config = dict(
    rope_theta=10000.0,
    lr_mult_o=3.0,
    lr_head=0.00626,
    decay_shape='sqrt',
    max_steps=10322,
)
Each number is 200 + 20 x the weight over its row's rms, rounded and kept within 0 to 999. Layers, rows and columns count from 0. The size before them is the row's rms in percent of the matrix's.

# layer 8 MLP down (transposed), 960x160, rms 0.112, rows 418-461, columns 80-159
103,207,147,235,211,209,199,156,225,207,185,228,204,218,157,195,211,171,233,189,174,184,154,217,212,190,179,226,180,222,196,188,213,168,184,206,184,214,187,193,195,212,217,217,175,216,202,188,171,199,172,216,246,224,181,176,169,206,194,201,215,169,225,157,189,214,195,201,171,207,221,214,203,203,215,241,213,169,208,193,226
110,193,198,201,188,218,205,181,211,198,203,202,179,177,241,191,163,169,197,191,158,219,194,250,212,208,198,194,196,202,213,212,201,235,208,168,224,188,208,194,185,210,217,218,203,196,189,188,223,198,157,168,210,208,213,218,203,201,234,233,174,220,185,205,220,217,191,225,186,191,226,233,215,170,177,210,177,212,206,202,198
104,230,190,237,167,166,214,216,190,193,209,225,199,209,179,232,202,228,209,165,136,237,218,176,217,213,191,171,221,201,200,184,219,214,182,200,192,186,199,218,193,204,207,214,201,215,196,193,179,195,203,172,182,223,210,205,203,191,199,196,201,198,196,221,228,193,187,209,167,190,214,196,182,200,225,200,151,211,231,215,168
093,204,171,207,251,200,192,227,196,186,206,238,228,170,211,226,222,223,222,214,192,201,192,177,207,208,233,186,189,166,221,199,169,192,187,212,174,205,205,216,181,189,175,186,198,183,222,215,191,197,226,208,207,197,175,183,191,182,181,189,178,213,211,205,220,185,219,187,237,202,203,217,168,149,185,165,182,200,186,177,196
083,214,214,244,225,180,216,162,206,169,216,188,193,191,203,213,201,184,208,225,200,199,206,192,190,216,184,206,193,205,217,199,212,200,199,186,193,236,225,195,204,202,178,221,220,178,220,212,234,195,160,179,179,178,232,147,206,195,220,161,215,182,208,187,194,207,187,207,222,216,253,224,176,207,173,260,207,234,208,167,228
084,185,201,196,196,213,208,213,252,211,183,195,233,174,188,205,208,202,202,212,215,197,214,210,162,197,171,184,188,194,203,235,166,202,186,204,213,220,169,208,217,171,196,198,204,177,221,216,187,204,226,214,183,212,203,162,232,219,233,200,198,190,174,232,211,193,193,190,206,198,201,183,198,109,185,201,175,202,185,198,199
094,151,177,183,201,241,207,198,181,193,188,195,205,217,201,191,222,189,207,207,213,233,229,191,181,202,204,216,171,219,200,199,175,195,193,191,188,174,177,184,196,206,161,202,156,202,228,197,182,221,201,187,202,210,222,197,184,198,222,191,190,212,204,204,230,175,185,187,217,194,224,165,212,251,189,233,189,195,223,182,228
108,197,201,231,200,195,220,201,189,162,206,196,187,217,202,213,206,167,176,200,240,187,227,184,202,225,178,207,241,221,215,211,173,209,232,153,222,226,212,170,211,188,204,201,219,229,201,223,172,210,217,199,208,188,201,195,210,213,185,182,163,193,207,216,192,174,207,175,181,157,190,193,252,212,215,175,183,214,169,212,191
095,260,191,212,214,227,203,234,189,163,185,198,195,218,207,222,237,156,217,177,198,181,225,196,203,217,223,193,210,163,196,197,164,221,226,227,159,168,171,184,225,181,206,190,191,194,199,191,182,191,201,198,188,215,187,197,201,188,187,212,196,225,224,195,252,155,212,195,182,213,213,177,225,204,218,225,167,191,209,205,219
094,191,208,205,208,213,206,208,177,193,194,231,178,181,203,178,201,217,236,144,177,204,193,201,184,162,218,229,209,175,209,221,222,269,196,195,204,189,212,154,227,174,211,215,221,205,215,207,196,165,183,210,211,200,190,199,200,209,223,199,195,230,201,215,186,158,228,183,190,255,182,219,172,236,210,208,214,237,187,200,181
107,167,225,189,196,209,214,201,160,205,188,199,226,161,241,181,202,191,191,163,192,206,181,205,174,196,195,203,212,184,190,167,198,202,182,185,226,179,193,204,214,207,212,206,180,245,211,196,228,204,187,198,225,180,172,207,221,188,190,204,204,195,182,194,204,197,218,214,219,245,191,163,217,191,210,194,196,190,205,233,239
090,199,191,183,221,181,196,213,139,192,195,191,221,171,210,211,214,230,194,206,236,166,190,208,167,182,242,216,207,220,203,171,188,203,213,220,170,179,233,200,197,231,194,240,190,239,212,177,233,183,200,217,171,202,177,203,213,178,197,201,233,191,241,202,236,189,222,177,222,197,220,201,172,227,189,185,220,192,207,236,234
112,190,218,207,227,165,207,154,207,237,222,201,211,183,221,200,242,199,175,187,204,227,217,181,183,207,178,194,204,228,241,198,197,205,171,176,224,227,192,181,227,222,197,188,220,221,199,216,194,206,220,186,191,204,170,180,210,209,222,163,208,156,222,190,235,209,206,222,206,189,221,185,224,175,206,177,177,212,199,215,214
103,213,211,188,179,198,199,184,209,219,219,208,203,188,218,213,196,175,213,178,214,223,201,197,233,212,212,229,157,188,191,186,204,219,195,171,201,207,230,195,204,202,168,194,203,157,179,205,212,208,142,210,209,206,204,202,204,226,182,233,200,230,184,164,176,187,204,206,197,175,187,187,195,226,214,182,195,185,189,201,225
096,241,245,201,210,154,231,202,212,175,181,193,222,198,216,202,213,213,221,249,224,173,213,207,210,189,228,226,178,179,193,218,213,234,206,166,184,215,190,196,188,180,173,190,227,201,214,210,180,188,178,227,209,202,205,196,202,207,209,204,194,174,187,181,195,239,208,191,201,210,189,173,183,187,196,207,203,212,201,183,219
110,186,214,174,181,187,214,163,185,202,185,200,188,195,161,180,205,206,180,176,195,244,222,222,202,189,196,214,181,243,194,211,205,237,206,218,149,201,181,195,207,205,201,212,249,214,194,180,205,175,236,196,195,206,170,195,190,201,182,206,221,199,210,201,220,214,199,177,233,186,191,213,220,159,177,210,198,212,220,192,167
089,220,193,210,231,205,202,184,203,192,206,206,229,170,199,201,191,203,210,232,214,185,202,219,223,205,148,196,186,209,199,208,222,186,200,173,207,252,200,176,192,187,191,176,181,207,211,184,196,187,208,205,161,203,238,185,200,222,217,210,193,236,176,172,218,192,203,181,239,203,200,208,218,193,239,188,214,195,204,189,197
097,169,204,213,202,211,211,184,184,195,220,189,180,183,187,192,245,216,178,154,201,189,208,202,154,208,171,188,213,162,201,205,195,222,197,205,184,233,167,217,209,209,238,221,227,191,150,215,194,172,221,196,203,171,203,206,218,218,204,210,234,210,166,237,228,223,176,218,201,209,209,205,195,235,205,182,202,184,213,187,203
100,235,165,211,213,226,212,224,189,235,177,254,178,172,197,187,196,205,216,181,205,183,189,212,178,216,165,201,221,198,196,186,164,188,174,168,199,186,158,229,245,224,207,215,184,206,226,176,216,196,178,226,210,181,188,216,218,203,194,209,189,221,234,233,197,160,160,200,215,195,209,212,230,187,204,201,217,224,176,196,200
103,214,188,212,206,170,239,244,197,190,189,171,198,187,180,184,231,191,218,185,225,220,197,205,234,216,202,177,214,187,190,201,197,188,182,220,206,225,244,200,219,212,157,217,208,213,228,181,176,184,220,187,213,185,200,200,173,204,178,199,143,191,202,238,181,225,195,200,193,254,215,200,216,201,230,174,211,182,227,211,176
095,218,182,221,241,175,206,201,166,174,208,166,213,189,207,204,194,204,214,205,231,201,187,190,219,144,168,170,198,203,213,166,188,177,203,229,228,161,164,179,224,223,239,182,195,245,203,212,213,203,178,172,223,198,178,216,242,213,226,190,204,202,216,202,213,205,178,214,180,194,209,195,211,216,195,216,185,180,200,215,224
105,192,221,172,207,218,226,195,221,251,198,225,220,191,196,176,191,232,203,188,171,182,198,214,186,199,188,202,186,185,189,229,210,184,192,205,177,196,196,187,230,191,231,207,184,206,199,205,154,187,207,208,180,184,224,200,181,201,201,223,225,189,233,196,185,220,172,217,230,195,214,212,171,185,185,205,159,179,176,216,187
085,229,175,192,159,191,215,187,205,182,213,217,185,174,186,187,201,181,236,198,176,187,231,192,193,216,184,202,203,219,186,203,226,231,206,219,172,220,175,235,240,188,173,228,191,192,239,209,186,212,205,223,188,216,204,218,201,216,196,198,214,186,181,217,229,188,190,186,203,160,206,237,194,145,230,207,204,209,221,201,190
099,215,189,211,190,208,191,210,182,182,242,190,189,207,176,213,200,193,217,191,185,223,245,192,172,181,205,238,194,199,221,180,220,200,205,204,198,194,203,237,195,214,197,195,201,210,218,200,173,202,228,181,136,218,161,189,214,195,190,247,180,241,184,202,222,204,180,204,205,151,215,149,198,212,176,183,202,179,201,188,243
097,192,172,208,194,188,200,183,206,200,218,205,227,227,215,154,208,219,201,203,194,191,195,224,187,224,188,235,199,194,208,196,202,265,228,219,180,183,203,182,229,163,196,221,202,197,181,223,205,220,250,182,203,184,192,198,202,204,188,225,191,159,195,166,185,206,166,206,180,188,209,239,216,168,198,146,222,187,194,214,193
105,208,220,218,202,202,185,190,195,197,158,217,249,190,189,217,230,190,176,208,200,216,153,186,223,162,199,204,250,213,206,202,207,190,180,169,183,213,190,229,192,179,215,188,217,233,219,215,209,221,224,201,202,167,181,178,201,181,192,191,202,150,155,199,170,202,204,188,192,209,197,211,209,209,208,186,185,175,194,214,215
103,214,215,182,187,173,177,182,175,211,226,193,157,187,228,201,204,217,176,226,192,249,203,227,226,186,208,189,156,194,187,208,218,207,202,209,201,201,216,226,207,207,196,189,200,184,196,201,206,205,162,195,189,222,190,205,204,176,203,204,233,173,221,157,203,236,205,246,197,206,204,185,228,236,203,195,166,175,184,203,180
101,184,200,162,201,223,227,225,210,196,179,206,219,210,249,183,169,212,231,185,209,182,183,241,206,214,203,180,187,188,216,181,209,224,198,230,180,204,226,178,205,202,203,213,206,210,183,175,203,153,186,210,228,191,190,184,199,165,214,193,222,212,201,204,174,224,224,220,196,212,176,210,221,189,199,199,187,213,167,223,205
098,242,194,211,170,185,217,184,206,169,195,235,187,211,168,191,194,211,212,200,202,195,231,169,206,186,201,223,202,179,170,236,209,187,196,177,179,240,204,192,208,175,253,199,185,242,185,205,204,178,186,227,248,217,189,158,198,196,224,181,219,215,186,189,208,193,202,163,202,191,193,211,167,198,186,203,190,188,200,213,171
105,193,208,202,150,199,204,228,209,198,202,179,173,228,214,174,177,203,174,172,189,208,194,169,162,192,177,196,195,165,205,226,218,179,230,189,186,217,193,168,187,216,195,195,159,212,203,182,189,208,199,190,221,187,208,215,223,205,203,164,188,174,186,220,232,202,237,221,193,212,216,209,178,215,193,207,199,213,188,189,201
107,220,176,188,242,199,233,149,203,167,199,197,209,213,194,202,181,196,208,207,156,222,180,203,213,195,229,222,195,205,215,212,197,195,189,211,194,193,208,201,172,187,218,179,206,240,222,196,219,207,188,191,194,229,177,184,231,218,202,189,214,212,194,203,175,211,192,216,162,156,220,194,189,194,192,182,174,186,171,173,253
098,199,204,214,240,213,192,191,168,176,196,171,221,213,196,221,186,204,218,210,190,195,210,214,161,208,222,202,206,194,182,206,217,172,198,230,188,182,158,216,236,208,177,159,202,215,183,192,187,208,194,190,209,175,180,233,220,202,213,183,198,208,185,157,179,193,192,144,193,169,209,207,219,168,186,185,231,200,201,219,216
102,185,223,211,194,170,224,216,200,179,220,179,191,237,202,203,206,190,189,206,226,214,201,183,199,163,212,150,204,217,238,208,233,139,213,228,209,217,170,221,203,213,212,182,194,207,177,179,180,173,200,174,190,262,203,185,176,215,209,180,190,222,243,190,191,179,180,211,195,176,225,188,207,193,181,179,240,194,210,186,166
096,187,204,205,146,215,205,208,212,209,179,214,182,182,253,216,204,190,198,255,203,204,216,195,178,184,223,185,188,175,241,220,249,200,207,180,173,168,189,178,210,188,212,205,195,221,224,204,186,211,201,209,239,241,189,217,206,225,193,221,179,202,182,222,222,179,184,171,195,195,193,195,198,200,225,223,168,205,200,215,205
103,185,208,215,218,206,175,187,231,186,180,194,220,220,198,201,181,197,206,190,212,176,197,221,193,207,184,229,188,193,213,218,247,198,213,203,183,219,185,165,239,182,208,193,195,140,193,192,173,232,220,185,237,208,201,179,211,195,175,222,215,198,197,221,196,183,199,192,184,242,181,209,249,213,196,195,198,201,176,190,209
106,181,166,203,190,182,222,210,191,191,213,164,217,209,207,198,191,216,208,200,165,249,218,229,200,163,142,217,196,221,245,210,231,182,216,217,212,188,207,187,200,185,191,193,211,220,251,185,228,244,170,188,158,184,211,173,217,206,226,177,223,225,192,205,207,180,201,193,174,162,180,157,190,180,253,189,219,189,185,214,234
093,250,195,197,231,198,224,189,184,218,232,208,203,213,224,234,220,184,219,233,217,219,222,225,175,189,187,192,182,216,227,206,161,188,184,212,198,180,178,155,226,179,201,199,216,191,237,211,175,160,184,225,203,216,184,181,219,179,168,179,205,206,230,197,243,200,170,181,219,160,197,204,172,212,215,197,168,194,203,217,170
104,149,200,193,232,168,176,202,226,213,209,182,190,194,198,176,221,203,218,166,213,180,230,213,190,175,239,206,184,192,219,216,209,201,207,219,188,212,224,211,169,207,199,174,204,208,191,188,196,208,221,225,163,217,204,176,177,217,218,209,177,207,190,221,262,192,202,185,225,253,222,165,227,181,176,178,198,206,207,213,198
101,178,203,202,195,191,240,204,168,191,189,192,197,218,225,179,194,210,163,172,194,195,224,201,224,230,232,201,218,216,212,204,205,196,180,198,185,213,175,199,194,154,195,210,198,205,224,202,236,198,218,199,175,157,204,186,197,223,185,223,177,174,194,222,190,210,204,223,239,206,182,216,205,241,160,198,182,208,175,149,233
100,230,211,176,219,222,178,216,226,209,202,184,208,182,204,224,194,188,212,212,230,180,175,212,191,203,213,235,187,199,205,227,189,202,182,187,220,187,196,207,207,205,183,191,210,183,208,218,198,220,208,233,230,188,166,212,192,203,207,204,217,206,223,188,184,231,219,205,184,183,178,224,214,254,175,187,208,166,235,158,176
114,178,172,243,205,183,198,202,226,193,182,191,229,186,186,219,189,163,202,201,196,205,209,207,195,167,191,245,201,190,168,179,189,218,178,220,202,199,208,176,226,207,206,179,212,179,183,187,196,203,187,178,230,194,190,206,201,200,182,209,210,217,187,206,246,210,218,213,201,207,190,184,241,218,215,140,208,176,194,224,252
099,227,207,230,205,197,195,187,247,161,177,188,201,179,232,192,174,200,162,212,206,201,187,247,197,185,214,224,195,162,192,219,160,205,175,191,215,173,216,188,206,206,188,202,198,221,190,242,208,209,193,175,202,189,175,205,169,171,228,158,211,207,181,217,250,222,201,176,215,235,192,205,209,210,165,211,223,177,196,187,202
103,210,194,214,216,204,203,199,198,195,219,191,202,204,198,213,189,192,180,180,191,210,197,212,168,166,179,207,191,194,181,188,199,188,182,212,174,210,218,191,184,225,203,205,173,181,169,239,206,180,211,243,218,216,210,246,161,213,209,176,179,191,198,205,170,200,157,195,209,223,214,200,224,211,193,191,223,194,224,197,209
115,189,248,220,193,172,209,205,220,202,221,191,186,262,198,188,189,157,193,226,189,182,192,206,205,214,172,183,184,177,196,203,163,176,219,179,173,178,204,201,197,224,203,186,161,199,216,220,214,175,197,186,212,215,194,187,195,205,170,188,195,233,177,221,205,191,192,178,218,223,198,198,215,208,169,225,226,193,243,171,173
# layer 8 MLP up, 960x160, rms 0.143, rows 419-462, columns 80-159
105,236,201,194,190,179,204,201,174,154,196,207,219,185,157,201,204,189,191,176,183,191,173,203,204,193,181,198,227,199,213,224,202,193,176,193,227,183,223,191,198,182,212,189,200,195,173,228,205,246,204,206,185,234,210,204,202,204,215,191,243,202,236,210,197,194,208,223,181,195,221,176,229,200,209,182,213,223,201,188,248
099,195,197,198,192,223,203,217,227,200,190,226,197,212,186,174,223,215,185,194,188,225,191,207,195,199,203,224,199,204,215,215,218,229,209,197,216,154,214,226,196,218,173,235,181,224,183,230,231,186,188,221,198,186,189,216,181,218,208,208,185,218,206,177,181,165,196,231,194,163,179,208,188,205,231,206,234,164,200,201,211
095,206,189,203,239,188,198,194,209,193,191,174,193,193,222,194,205,235,201,206,204,215,212,188,190,187,183,225,197,229,173,180,194,206,175,191,200,181,188,200,181,204,187,220,212,241,186,187,211,204,184,221,225,216,186,175,171,191,227,182,213,198,204,229,224,227,181,240,197,258,205,158,201,198,209,202,210,173,200,206,204
084,224,242,256,220,232,216,197,228,181,213,234,198,216,208,156,184,215,184,188,203,194,175,195,187,207,198,181,214,228,180,188,173,192,249,239,211,206,207,187,203,196,216,189,178,229,201,175,174,187,186,211,221,185,203,205,161,191,166,205,178,221,171,229,174,179,213,184,174,235,181,207,200,184,198,176,173,234,173,190,200
089,249,222,209,200,214,166,232,216,227,228,176,218,156,186,164,156,183,226,182,221,181,222,190,181,199,219,204,182,212,231,186,203,166,161,186,206,212,185,209,180,180,215,200,194,192,228,230,171,209,190,197,185,201,182,230,161,182,188,211,210,219,205,194,186,199,218,191,206,220,196,175,187,215,186,171,196,213,202,194,219
087,198,190,159,207,157,189,213,224,177,196,211,223,225,211,159,214,194,203,217,208,171,192,174,183,186,186,197,228,210,209,242,208,220,225,205,198,197,223,179,213,170,192,179,214,214,189,184,194,192,199,170,211,185,182,195,195,196,187,199,187,171,201,199,166,216,228,228,220,171,177,173,210,180,220,208,214,217,237,218,200
109,212,217,184,227,156,205,162,166,196,234,206,232,196,224,207,176,186,216,201,161,210,192,212,217,164,193,206,190,222,204,202,182,187,182,178,206,194,161,217,206,211,212,184,182,219,181,197,179,198,164,196,168,182,212,222,208,234,200,195,235,192,198,157,198,196,217,230,217,200,228,213,164,197,171,232,198,210,220,202,205
095,157,213,257,174,207,206,200,223,217,212,202,197,186,208,205,223,230,219,198,178,209,207,192,222,224,233,200,213,174,184,184,201,188,199,180,232,245,224,208,222,191,196,197,193,215,187,200,196,204,186,184,187,212,219,208,225,178,198,191,211,205,214,243,192,160,197,205,211,245,212,205,193,179,212,197,174,232,185,257,235
099,195,215,210,211,187,229,203,210,184,238,177,208,200,181,198,170,193,211,213,200,183,168,201,203,198,184,188,194,217,191,172,217,198,203,178,231,189,188,213,188,208,190,163,198,186,178,176,183,217,191,201,202,187,204,193,190,175,186,190,198,188,215,235,230,213,224,183,233,188,205,223,232,199,184,196,209,185,200,211,157
106,206,207,183,215,191,202,190,182,249,185,182,149,179,193,200,219,180,169,175,199,248,183,168,209,188,200,192,207,201,204,193,179,190,226,201,192,181,236,175,223,208,228,203,216,166,222,214,179,216,176,148,219,210,218,203,228,201,191,210,202,177,187,220,214,175,191,200,214,211,208,194,204,197,168,155,204,195,170,193,190
088,208,198,218,202,167,232,227,248,193,172,216,159,203,210,187,205,197,220,191,172,232,199,167,193,222,185,230,189,178,176,214,216,180,177,183,227,243,222,214,195,176,204,166,191,175,157,215,171,211,188,191,233,196,211,192,219,216,166,203,210,168,190,231,177,177,179,212,185,215,199,202,204,195,177,210,171,186,208,199,214
110,171,229,196,167,218,198,225,213,202,220,160,177,211,194,201,192,232,201,197,187,198,172,177,204,176,182,201,205,198,210,228,226,175,169,195,218,179,213,213,223,189,151,205,165,205,184,186,189,205,214,225,214,199,198,183,180,224,177,203,222,221,192,201,206,187,196,215,206,167,243,191,211,197,192,221,215,214,204,184,215
106,188,217,200,165,217,178,210,155,210,200,208,209,224,164,188,200,208,195,172,174,197,204,224,215,162,230,159,174,213,215,204,208,160,196,211,213,187,193,225,216,196,197,214,187,179,204,168,203,240,176,212,236,221,194,172,168,185,220,153,232,196,204,209,162,198,195,215,202,186,190,205,226,199,192,222,206,170,204,194,228
103,169,238,222,210,231,213,208,196,208,206,225,138,222,219,188,182,219,198,154,226,185,169,214,198,193,201,177,221,166,210,233,194,222,229,208,170,223,222,180,216,181,223,201,180,200,184,195,204,180,182,180,206,234,202,207,182,206,207,232,213,157,206,194,186,234,184,223,172,186,229,190,211,192,203,200,205,220,192,166,181
108,190,232,196,185,201,203,183,209,181,192,160,170,189,197,254,175,187,162,197,221,209,184,187,190,165,167,196,208,211,217,149,182,193,207,177,221,165,188,198,215,252,216,184,203,197,182,193,181,175,173,205,207,186,200,218,193,220,218,230,215,218,197,199,230,191,197,203,232,196,215,204,228,159,187,169,212,193,226,185,224
095,199,203,185,170,159,226,209,165,191,220,189,202,203,209,184,185,237,189,183,190,169,226,181,175,195,167,233,189,194,197,163,173,241,210,176,215,204,223,208,187,221,177,200,203,178,228,192,176,184,207,204,208,213,212,186,225,192,188,167,188,204,215,221,192,179,166,219,221,210,225,200,192,212,192,182,218,223,188,221,198
101,162,215,186,190,161,211,199,191,225,167,210,211,208,189,206,177,235,215,198,199,171,174,180,205,195,211,171,219,200,208,198,194,178,201,165,230,213,235,184,211,211,201,175,198,199,212,205,185,212,198,196,194,206,222,204,205,186,204,201,216,185,180,217,189,193,197,177,243,224,218,183,205,250,184,202,205,181,222,220,170
097,190,209,174,166,201,191,173,190,222,187,207,180,176,151,229,208,188,215,205,209,181,195,205,200,167,217,202,195,192,216,178,219,228,178,189,183,230,243,164,172,192,176,207,198,174,187,184,214,204,208,217,188,236,172,222,181,188,233,207,226,210,175,194,213,184,217,219,157,190,180,160,210,222,225,210,176,212,207,203,192
103,221,196,252,193,175,185,222,195,193,171,199,226,215,189,198,214,200,192,214,189,206,188,190,200,210,216,201,231,186,230,165,182,190,188,157,178,167,226,204,165,185,205,176,177,259,221,237,195,198,231,223,198,191,210,169,218,201,226,173,222,240,173,232,184,161,207,190,240,187,198,187,187,205,206,179,200,203,221,211,212
098,186,207,204,209,182,200,211,224,200,203,226,180,189,198,190,214,203,184,212,216,178,212,170,184,194,194,195,165,195,187,207,181,219,209,210,210,193,197,181,270,188,252,177,214,224,216,187,202,190,214,191,187,238,223,211,173,163,183,190,206,215,250,239,230,216,246,183,212,225,195,215,173,210,180,224,163,187,181,226,179
106,196,213,211,204,216,202,191,209,185,209,181,184,205,188,192,241,184,186,185,215,199,197,220,174,202,195,210,194,180,213,214,193,183,204,215,210,222,223,212,197,248,209,216,148,203,199,188,222,195,192,200,224,195,179,188,203,196,219,204,202,183,162,256,174,187,211,205,181,187,233,179,233,198,221,167,237,218,205,194,215
093,164,245,190,198,204,174,195,175,217,190,210,186,202,207,222,205,190,206,188,199,192,167,202,228,189,191,216,182,196,211,180,235,250,210,217,209,203,211,169,219,218,195,156,188,207,204,189,190,182,197,198,200,166,222,217,223,224,203,194,193,195,205,181,185,183,195,186,203,213,199,186,219,209,197,224,183,217,195,178,197
101,210,165,181,187,142,176,232,201,206,241,200,173,212,205,166,198,210,185,222,194,201,208,193,214,199,208,229,178,206,218,198,206,203,177,188,184,205,195,202,188,241,156,213,198,173,164,182,175,232,181,187,204,197,212,192,174,171,218,240,217,179,186,237,187,208,222,223,211,239,205,197,181,205,238,198,202,229,225,217,223
104,175,216,200,202,180,166,200,181,217,199,194,202,249,173,199,196,202,225,169,184,211,212,215,201,187,217,219,198,195,231,194,211,172,186,170,243,213,183,230,199,177,236,188,196,189,174,167,194,195,213,245,193,205,206,200,238,187,205,216,214,191,243,171,224,194,224,211,194,219,223,206,164,160,220,221,216,224,195,194,224
101,217,194,209,185,235,226,214,199,189,180,231,207,221,180,187,220,166,194,208,180,222,180,221,203,216,207,189,171,145,194,186,159,169,196,201,191,189,185,206,201,201,180,197,202,181,223,187,210,207,186,178,223,189,198,191,182,192,202,236,215,172,204,228,181,202,184,183,221,183,219,207,146,207,212,237,186,220,216,232,232
105,195,182,200,212,197,199,211,192,230,171,226,188,192,187,236,214,217,223,184,210,194,217,202,161,168,181,205,219,172,201,225,227,177,207,204,193,198,160,188,198,218,202,181,209,191,204,213,184,163,209,201,177,203,220,180,175,238,265,239,205,231,198,159,227,198,239,187,178,207,208,211,212,198,202,219,218,188,240,200,226
098,209,192,173,191,194,203,236,220,184,231,178,224,229,179,212,223,188,156,186,206,220,219,183,196,189,212,239,205,172,207,201,157,170,206,199,196,180,203,200,224,204,182,187,192,215,209,222,196,229,184,217,179,211,213,193,232,195,192,166,197,183,199,195,233,190,225,206,221,215,205,208,162,176,217,176,212,164,198,199,193
099,214,198,225,186,172,181,210,203,177,186,196,200,183,231,211,184,215,202,209,204,197,218,199,221,208,191,215,196,181,234,174,175,230,221,236,180,179,233,210,162,178,191,223,231,186,216,179,232,137,197,179,213,208,182,192,194,193,234,211,205,186,207,190,188,200,220,173,167,191,196,192,190,197,183,195,215,197,180,215,212
107,226,222,187,228,173,189,188,195,188,186,188,179,213,219,205,231,207,224,208,172,186,192,185,201,216,201,183,209,207,218,192,184,183,202,227,190,198,225,192,205,188,189,192,219,193,217,202,181,174,195,189,179,208,195,196,175,167,199,173,213,183,199,234,199,177,205,197,239,228,178,226,182,237,196,177,161,194,180,235,225
104,213,213,161,188,209,225,205,166,230,157,202,175,208,206,206,196,182,234,186,207,201,197,224,182,175,204,224,229,192,202,239,215,200,216,163,222,173,190,186,221,194,199,188,243,188,182,205,234,212,194,195,197,181,165,206,193,228,236,198,185,195,197,233,200,215,223,189,189,240,248,214,202,217,229,207,201,188,182,184,200
097,207,231,192,197,209,228,198,203,189,156,141,204,189,206,176,178,198,225,207,227,176,176,224,208,195,201,204,172,168,171,194,199,209,203,228,174,185,169,214,194,151,186,173,216,207,224,174,230,194,183,176,210,227,185,224,224,182,188,205,200,205,201,226,177,162,176,213,180,242,246,198,189,217,148,200,197,234,215,200,207
096,206,246,174,206,221,195,188,175,237,192,178,212,197,177,229,227,212,192,189,184,182,207,192,210,161,185,231,222,220,217,188,202,203,226,194,170,150,192,187,197,199,229,214,187,179,198,175,229,193,263,221,211,183,160,172,212,196,215,221,176,192,202,215,187,176,193,212,170,211,207,192,171,219,206,195,205,229,176,169,207
101,173,214,187,225,150,201,181,196,192,190,195,189,172,218,252,212,205,207,189,194,206,198,195,220,160,244,196,219,186,222,227,203,192,214,166,225,216,213,160,225,217,206,181,184,179,171,158,178,185,203,194,182,222,169,221,200,190,213,217,194,212,204,175,196,220,207,164,223,167,174,233,213,189,176,225,177,231,233,176,228
104,185,187,212,179,197,228,214,198,211,197,217,194,216,199,231,205,241,200,220,201,168,168,185,174,210,204,226,240,195,203,222,205,203,204,164,186,205,174,220,173,192,173,204,199,186,165,181,228,205,185,230,200,165,235,168,198,234,228,194,184,219,220,177,157,217,228,175,205,225,165,184,177,206,181,183,184,226,221,204,224
102,180,194,237,205,233,168,188,235,177,179,174,175,212,189,152,225,201,208,193,147,233,216,209,192,192,243,228,154,182,203,196,206,240,178,186,211,186,206,215,190,208,186,221,213,189,198,203,244,220,217,231,214,190,248,199,199,219,223,201,197,207,205,233,233,197,196,164,197,200,214,198,227,170,201,189,229,205,201,189,210
084,173,235,211,196,175,151,211,200,205,218,210,201,214,199,185,170,216,190,213,210,192,223,203,217,210,205,195,219,193,198,183,213,210,202,188,224,203,203,241,232,211,187,161,217,216,189,213,221,243,210,171,237,178,227,241,178,244,213,213,152,198,164,188,204,157,214,227,216,220,184,196,212,175,196,206,232,205,216,214,201
108,213,168,167,213,192,223,186,170,234,217,225,194,196,207,208,223,190,216,164,221,193,179,206,209,208,214,183,218,225,178,202,180,204,198,194,207,200,202,174,215,177,193,191,227,205,199,201,198,180,207,193,236,194,204,198,214,203,203,206,202,198,215,200,212,180,193,180,173,174,215,191,192,231,196,212,209,194,200,202,194
107,174,194,174,192,176,192,189,188,202,173,191,230,198,195,210,193,204,203,187,222,178,173,164,208,207,203,152,206,203,196,198,188,185,182,180,180,192,235,202,214,201,180,210,187,216,194,204,176,229,184,203,190,173,167,172,229,176,204,188,227,206,186,224,203,212,190,208,163,207,238,210,190,173,253,209,214,214,204,202,194
106,187,203,209,216,220,211,224,215,187,222,190,188,204,188,203,207,225,237,201,223,218,174,201,213,195,213,221,184,195,192,177,192,193,193,226,211,193,169,183,186,187,207,215,195,182,185,204,177,221,180,133,203,225,213,175,202,212,184,219,189,186,210,197,191,198,210,239,204,190,215,231,158,210,200,194,215,204,206,201,190
111,194,158,192,172,212,201,184,217,214,178,216,181,207,208,194,218,187,201,220,177,205,213,219,197,219,215,221,208,223,191,223,186,188,175,210,171,196,218,165,227,213,166,200,214,200,187,237,223,197,201,184,207,208,200,209,201,232,161,194,244,188,189,180,205,206,180,182,205,190,182,158,200,186,187,167,199,152,182,215,187
098,198,189,197,189,210,181,213,236,211,241,227,203,180,176,192,205,240,232,207,178,178,182,168,203,202,210,218,181,194,182,203,199,206,184,212,187,170,202,220,235,216,187,186,214,204,177,243,220,180,178,182,202,200,184,203,155,215,175,195,207,196,163,173,204,210,176,192,201,178,198,185,180,191,179,159,202,170,220,186,190
108,217,174,193,195,177,185,198,166,183,230,198,162,219,176,203,197,243,181,195,233,214,217,184,178,182,196,221,177,212,217,180,194,222,221,207,235,189,225,185,207,213,206,179,212,190,186,212,189,199,159,194,226,207,185,182,208,161,174,206,211,170,243,195,212,183,191,210,194,181,194,192,229,206,186,202,204,202,205,179,205
108,177,226,191,188,184,169,214,205,157,233,152,216,206,204,173,201,196,220,171,192,170,184,203,178,160,219,211,214,170,214,195,214,205,214,205,209,185,213,191,176,189,212,196,219,222,182,206,208,173,205,225,210,217,197,204,229,183,229,198,192,188,196,190,208,200,195,193,202,193,186,227,231,206,188,194,217,182,194,179,206
102,211,235,243,188,187,229,186,225,226,181,222,196,155,203,169,207,206,213,182,200,185,224,198,194,169,230,210,223,202,182,222,198,197,223,209,205,208,192,217,201,223,154,218,211,185,197,210,244,203,207,193,179,194,202,206,183,217,209,187,197,226,241,198,186,180,185,210,212,195,192,189,204,179,221,179,193,182,198,183,209